Each number is 200 + 30 x the weight over its row's rms, rounded and kept within 0 to 999. Layers, rows and columns count from 0. The size before them is the row's rms in percent of the matrix's.

# q: layer 2 attention query, 256x128, rms 0.111, rows 147-159, columns 0-127
# k: layer 2 attention key, 256x128, rms 0.114, rows 147-158, columns 0-127
q147,104,227,230,216,187,218,213,139,234,194,220,180,153,181,213,238,247,195,177,181,208,141,230,149,191,224,195,198,183,199,276,209,218,245,213,177,181,160,202,193,200,123,169,219,200,212,201,200,230,213,185,207,217,192,219,228,194,216,152,236,177,161,202,247,262,144,144,191,205,180,152,230,166,254,204,213,244,162,215,226,176,205,254,192,218,240,197,199,208,248,188,222,211,225,169,173,186,187,167,212,215,197,185,242,186,144,163,241,184,204,176,204,141,160,145,169,217,194,145,161,178,200,221,208,217,234,211,190,165
k147,101,196,182,216,197,182,156,166,172,194,211,211,240,141,193,185,147,212,259,199,160,201,232,173,237,202,191,172,213,153,191,197,195,186,225,221,233,249,217,234,156,220,200,207,176,230,183,225,190,214,250,174,236,184,191,145,197,193,135,174,227,206,187,222,212,171,185,195,246,175,249,243,237,212,211,223,125,180,234,124,251,198,257,221,231,257,191,187,191,203,225,189,184,193,195,218,167,209,252,203,242,245,254,185,200,191,193,128,197,172,220,242,248,231,197,198,213,185,215,214,162,234,174,192,231,209,196,230,215
q148,104,221,203,239,180,215,217,224,183,201,201,235,236,261,188,198,224,245,198,217,208,224,179,198,224,188,155,224,242,171,185,209,189,174,208,113,200,246,167,184,240,192,240,278,207,218,202,260,161,183,269,165,206,248,189,189,192,187,147,199,207,269,169,183,243,178,111,178,206,212,217,228,229,215,202,194,219,218,185,146,183,221,224,222,195,217,209,174,177,174,246,187,185,196,194,278,145,247,202,186,201,201,200,193,248,194,206,182,223,175,175,220,173,214,178,168,220,184,234,231,209,174,187,254,224,192,217,201,214
k148,102,170,155,184,237,198,238,187,169,202,168,215,240,193,213,183,235,209,223,193,157,174,172,206,146,182,191,170,234,144,175,195,192,202,217,187,214,130,185,145,133,177,186,183,217,143,213,203,247,128,139,169,192,166,180,240,212,234,172,191,188,211,179,263,232,276,227,197,164,217,170,250,176,208,183,191,212,170,202,228,192,177,199,180,202,219,201,186,204,221,244,153,173,174,185,228,178,163,125,179,217,229,210,213,195,190,216,143,219,236,201,206,207,221,217,226,198,131,182,161,170,195,191,162,196,220,194,190,224
q149,111,223,224,220,176,190,209,225,199,196,245,211,204,157,236,210,185,184,196,173,211,288,181,157,191,211,210,181,213,223,271,213,230,118,215,189,198,209,218,202,202,165,227,200,208,217,210,246,185,131,250,168,215,174,171,176,178,198,194,176,220,177,184,195,156,191,205,193,246,288,206,243,218,188,138,239,225,159,249,207,204,195,196,206,160,231,129,222,188,189,181,183,196,167,187,251,217,222,195,238,163,242,225,234,195,199,260,201,157,212,221,182,243,192,215,181,260,191,209,194,212,216,198,170,191,234,210,203,257
k149,103,217,142,181,213,166,257,188,170,245,127,198,176,257,185,199,210,151,183,210,195,229,183,210,219,183,216,154,171,218,179,229,281,146,224,201,228,156,157,220,174,190,232,179,196,129,197,200,173,187,185,195,209,203,200,189,227,218,164,195,214,193,194,262,220,179,135,156,160,201,184,221,185,201,233,195,218,236,163,234,210,208,190,157,214,186,131,190,171,202,185,215,208,193,153,188,199,237,212,187,235,194,230,217,200,196,274,219,184,168,140,221,223,231,167,209,226,231,167,221,195,267,231,171,215,215,215,216,186
q150,106,214,221,203,229,212,189,231,236,177,206,238,164,230,187,180,186,141,167,175,205,178,216,200,207,169,179,213,162,231,167,179,236,213,162,268,240,173,203,228,122,190,226,191,281,192,149,188,177,227,201,158,171,191,227,214,193,158,188,178,198,160,204,199,157,206,172,132,213,250,183,183,197,199,146,169,198,160,197,194,132,239,176,211,193,200,153,193,240,184,199,184,224,223,150,185,241,226,255,181,231,158,207,242,214,215,232,219,188,189,203,215,174,181,181,239,160,220,169,203,242,186,168,255,206,221,195,209,152
k150,102,180,208,247,199,186,210,210,162,170,193,182,206,197,181,228,195,220,199,179,231,199,181,163,194,168,132,183,162,233,177,190,205,178,202,191,213,229,192,178,195,265,204,239,164,156,210,168,140,239,192,167,162,261,204,170,167,211,198,209,248,239,197,183,187,212,272,196,210,180,182,156,190,227,207,181,184,246,238,192,195,260,198,205,227,199,174,202,263,236,186,165,255,171,220,215,184,215,151,125,238,178,227,189,208,234,182,186,183,219,206,259,194,146,186,224,228,252,260,217,231,217,251,205,180,229,223,194,160
q151,103,141,186,205,214,231,199,257,185,234,195,259,226,183,191,195,197,184,141,263,224,181,179,152,239,180,243,208,235,208,259,240,138,183,166,184,142,201,214,208,227,214,237,173,221,241,182,206,207,166,185,240,196,169,211,194,173,183,182,183,200,200,188,239,193,150,235,228,160,208,185,174,214,177,237,196,241,196,183,155,241,222,220,181,211,146,203,185,229,220,209,208,195,220,209,289,175,219,229,217,221,193,208,226,192,194,215,286,216,186,190,209,242,223,227,192,191,195,185,246,138,224,193,219,228,131,194,182,215
k151,093,207,209,198,211,197,179,208,250,193,154,185,185,226,223,197,196,236,188,149,181,208,180,225,155,267,167,238,221,184,229,175,186,190,228,220,203,175,175,225,175,262,183,172,142,184,178,169,207,127,219,179,286,207,166,153,197,209,221,207,165,185,227,150,174,188,163,221,280,168,220,194,206,205,212,210,198,188,231,264,208,173,163,176,197,177,184,217,140,164,218,191,205,170,175,207,186,169,213,149,263,223,174,168,176,224,218,214,217,204,245,204,196,189,212,178,175,185,177,152,163,183,174,254,220,202,154,166,170
q152,101,165,179,201,186,186,193,195,171,186,169,198,275,172,214,254,182,193,177,223,144,216,161,236,227,222,193,176,196,194,190,241,144,195,205,229,188,186,171,188,213,190,153,180,208,238,180,187,199,174,242,172,205,143,264,225,188,256,221,241,262,245,201,188,166,186,273,243,189,214,209,191,207,247,185,182,237,140,212,168,162,221,174,191,186,187,165,188,145,147,167,176,239,186,224,250,188,189,209,224,189,193,147,201,212,183,219,242,192,205,216,250,143,190,183,201,226,240,230,246,195,213,229,210,191,191,158,188,236
k152,113,225,199,213,218,179,202,212,219,195,251,191,216,164,226,225,158,229,260,201,188,194,176,190,168,192,246,236,216,207,241,232,194,220,197,233,221,192,202,201,209,143,196,172,247,162,165,204,206,194,204,224,160,191,181,184,201,180,187,188,212,187,225,148,181,233,232,167,258,168,284,213,171,183,187,203,227,301,201,178,215,102,223,171,241,186,200,244,220,211,166,243,201,187,204,161,249,185,214,238,242,223,236,184,183,220,196,195,181,239,230,213,191,177,185,222,206,160,213,152,141,214,167,223,166,233,199,209,161
q153,098,156,158,198,118,149,194,186,188,191,192,177,240,184,229,222,215,169,190,204,193,164,180,228,182,208,185,215,166,152,201,237,214,212,236,216,211,212,234,175,223,158,166,202,254,231,237,183,161,198,187,219,194,223,188,195,243,212,208,229,189,216,167,181,245,214,178,168,198,207,166,241,193,206,248,163,210,198,176,211,150,190,164,207,126,152,158,178,241,160,169,195,224,204,235,222,221,170,248,238,157,235,165,200,159,176,206,214,233,168,230,238,233,265,206,192,223,223,202,163,154,265,210,187,227,161,224,153,221
k153,100,226,190,216,247,215,209,234,201,233,181,201,220,176,226,278,178,204,161,191,173,211,162,218,167,187,203,227,194,168,223,264,178,218,169,150,200,197,185,216,160,207,215,180,225,205,261,220,226,160,199,146,180,193,231,156,197,226,276,212,236,157,230,187,139,174,180,203,285,242,183,199,217,212,161,171,152,240,165,234,192,183,227,206,235,204,180,240,220,215,166,218,197,202,218,163,258,223,212,188,177,193,220,230,209,226,222,208,198,192,245,133,204,219,124,165,210,196,241,182,205,200,223,222,210,186,174,215,222
q154,090,180,155,213,169,237,195,140,142,199,176,142,283,161,195,212,164,230,172,172,154,214,162,275,168,236,206,250,192,146,195,212,227,214,204,217,209,200,206,179,180,223,146,211,264,235,220,186,207,175,261,205,229,221,243,222,197,225,206,268,192,199,217,145,225,222,220,211,214,174,190,228,162,236,256,207,229,201,143,183,203,225,218,194,196,236,162,203,172,190,235,179,183,174,234,180,202,184,182,246,176,180,206,177,186,205,241,211,198,224,206,200,232,209,216,208,191,197,239,240,195,199,171,200,183,225,187,172,266
k154,091,226,226,225,253,251,175,228,253,162,196,223,188,202,219,270,204,220,241,174,159,168,153,159,184,207,202,167,199,217,225,237,226,217,196,193,173,175,215,183,216,146,219,208,208,175,204,240,190,213,198,200,213,172,190,197,225,200,160,189,203,148,238,192,179,158,198,225,242,232,261,171,199,155,178,219,173,228,144,150,130,197,171,188,214,158,230,207,222,207,170,237,250,189,169,220,188,174,248,217,227,187,248,247,179,202,227,150,155,239,175,267,210,213,152,249,171,190,218,170,211,180,189,202,199,172,209,223,206
q155,102,231,207,164,187,246,255,220,207,186,210,187,227,183,223,217,219,239,238,179,152,224,186,253,171,203,213,234,236,194,166,155,250,207,183,255,208,175,182,254,240,183,190,189,243,238,159,233,222,244,184,185,149,223,219,153,233,214,191,219,207,202,212,159,243,204,211,207,205,165,154,176,237,243,185,165,208,156,220,154,208,187,263,201,220,197,201,169,188,153,197,181,155,221,211,166,195,142,247,204,197,191,223,154,209,217,230,253,224,195,207,235,168,188,249,223,187,259,199,219,168,158,164,193,205,160,215,185,249
k155,104,165,176,233,179,228,212,216,231,191,166,183,195,167,207,198,139,157,168,171,177,220,176,209,204,239,160,215,172,240,234,183,184,199,179,188,145,236,187,196,113,171,209,175,216,236,225,196,194,207,183,164,227,182,197,176,173,222,222,238,197,219,156,208,171,194,246,241,220,167,221,204,191,200,172,185,179,177,140,230,138,210,170,235,224,163,263,213,243,150,165,216,211,223,209,226,179,243,206,226,233,223,199,234,198,168,207,148,197,188,194,159,217,213,202,245,212,192,220,209,183,159,195,196,212,161,123,117,242
q156,094,188,142,242,174,212,204,288,155,176,171,211,232,236,183,179,213,182,165,243,208,206,206,208,186,247,174,252,201,182,158,193,161,210,179,209,215,193,212,185,158,179,167,155,263,185,208,154,146,207,210,190,193,151,160,189,202,184,156,204,226,218,190,176,205,187,223,221,227,229,184,190,201,184,223,227,189,216,177,187,189,227,168,158,208,166,244,232,261,142,145,149,159,176,223,231,173,203,195,197,204,241,217,191,212,155,202,297,211,223,206,180,245,202,228,193,208,245,152,189,214,201,195,202,245,156,180,202,203
k156,100,221,198,184,216,207,181,244,201,171,194,184,185,196,281,220,209,209,153,157,139,258,178,204,206,191,168,204,195,242,216,229,194,185,176,177,201,277,192,212,163,220,232,176,190,191,218,149,194,252,162,162,160,155,196,195,220,183,217,179,204,219,184,226,148,206,186,141,179,162,182,228,202,229,220,127,236,189,220,228,175,196,217,269,199,162,208,248,239,160,222,187,253,192,169,205,177,185,223,118,161,209,212,187,222,214,189,161,212,156,224,205,197,274,204,216,204,189,204,148,221,197,201,193,192,188,187,188,236
q157,092,168,181,238,177,208,197,192,154,225,210,179,191,199,251,163,235,164,198,241,174,224,143,247,145,244,197,162,213,239,200,236,244,197,158,208,186,174,177,201,184,170,176,217,224,198,205,168,201,155,193,222,182,284,242,182,206,246,170,175,179,100,205,198,224,207,213,177,182,151,202,162,211,194,184,256,237,201,224,266,212,209,182,216,177,233,199,244,216,169,202,165,200,177,220,141,158,148,167,186,161,171,200,209,204,203,252,241,201,202,205,188,207,205,181,184,173,225,216,211,196,168,155,223,191,220,191,145,210
k157,100,190,253,172,185,240,195,205,241,221,239,169,232,130,194,217,204,204,232,157,161,230,170,206,207,188,155,234,230,202,275,195,211,130,187,225,211,253,169,243,178,110,205,187,232,244,218,161,267,158,191,152,187,178,173,159,166,220,197,212,199,164,173,182,171,166,234,182,206,213,196,235,197,190,159,103,201,222,201,166,173,172,204,227,188,199,185,159,205,206,198,186,229,188,203,140,168,179,195,177,220,227,226,202,207,206,164,183,200,195,191,207,220,161,157,213,221,195,172,186,174,187,226,225,167,215,208,186,208
q158,113,200,194,196,181,146,171,195,170,196,227,181,261,196,218,247,225,235,211,182,235,234,237,213,235,254,197,207,200,182,175,271,235,165,196,143,200,219,185,211,228,217,207,223,198,202,249,180,240,213,224,194,193,231,202,162,216,230,237,220,194,176,245,178,153,203,206,170,205,153,197,178,117,200,247,158,194,175,200,198,159,188,165,235,194,227,200,184,139,208,224,198,225,163,242,234,192,208,180,176,187,198,190,199,223,176,247,126,197,220,190,170,200,200,227,193,167,238,179,245,111,181,255,174,171,226,216,235,207
k158,103,212,238,190,180,170,163,195,138,186,217,202,169,187,237,225,184,209,227,226,199,207,183,238,225,232,239,209,213,226,219,192,289,165,213,224,183,174,206,216,216,204,206,193,202,178,216,160,181,213,205,154,205,179,210,221,168,245,191,273,171,212,232,221,240,249,208,168,176,217,189,249,223,165,274,212,142,217,286,172,173,186,224,158,194,235,195,192,199,219,214,208,146,195,192,252,244,233,202,219,153,171,181,201,209,240,231,235,229,201,192,203,181,167,226,219,168,157,199,171,233,269,214,209,226,250,216,177,177
q159,102,224,216,207,231,197,183,189,174,259,189,241,177,246,160,214,269,191,207,196,210,180,241,165,244,185,181,183,176,204,186,215,235,216,183,213,192,188,174,181,260,156,246,172,186,229,183,256,172,225,199,155,201,171,211,162,202,180,214,192,219,231,192,235,131,140,193,205,198,234,231,151,256,196,193,200,170,189,145,182,192,221,173,245,255,205,171,209,215,231,244,218,199,217,153,170,210,210,203,186,266,208,192,185,150,203,195,198,124,182,180,209,166,182,169,239,189,234,198,212,244,231,253,175,146,191,169,192,172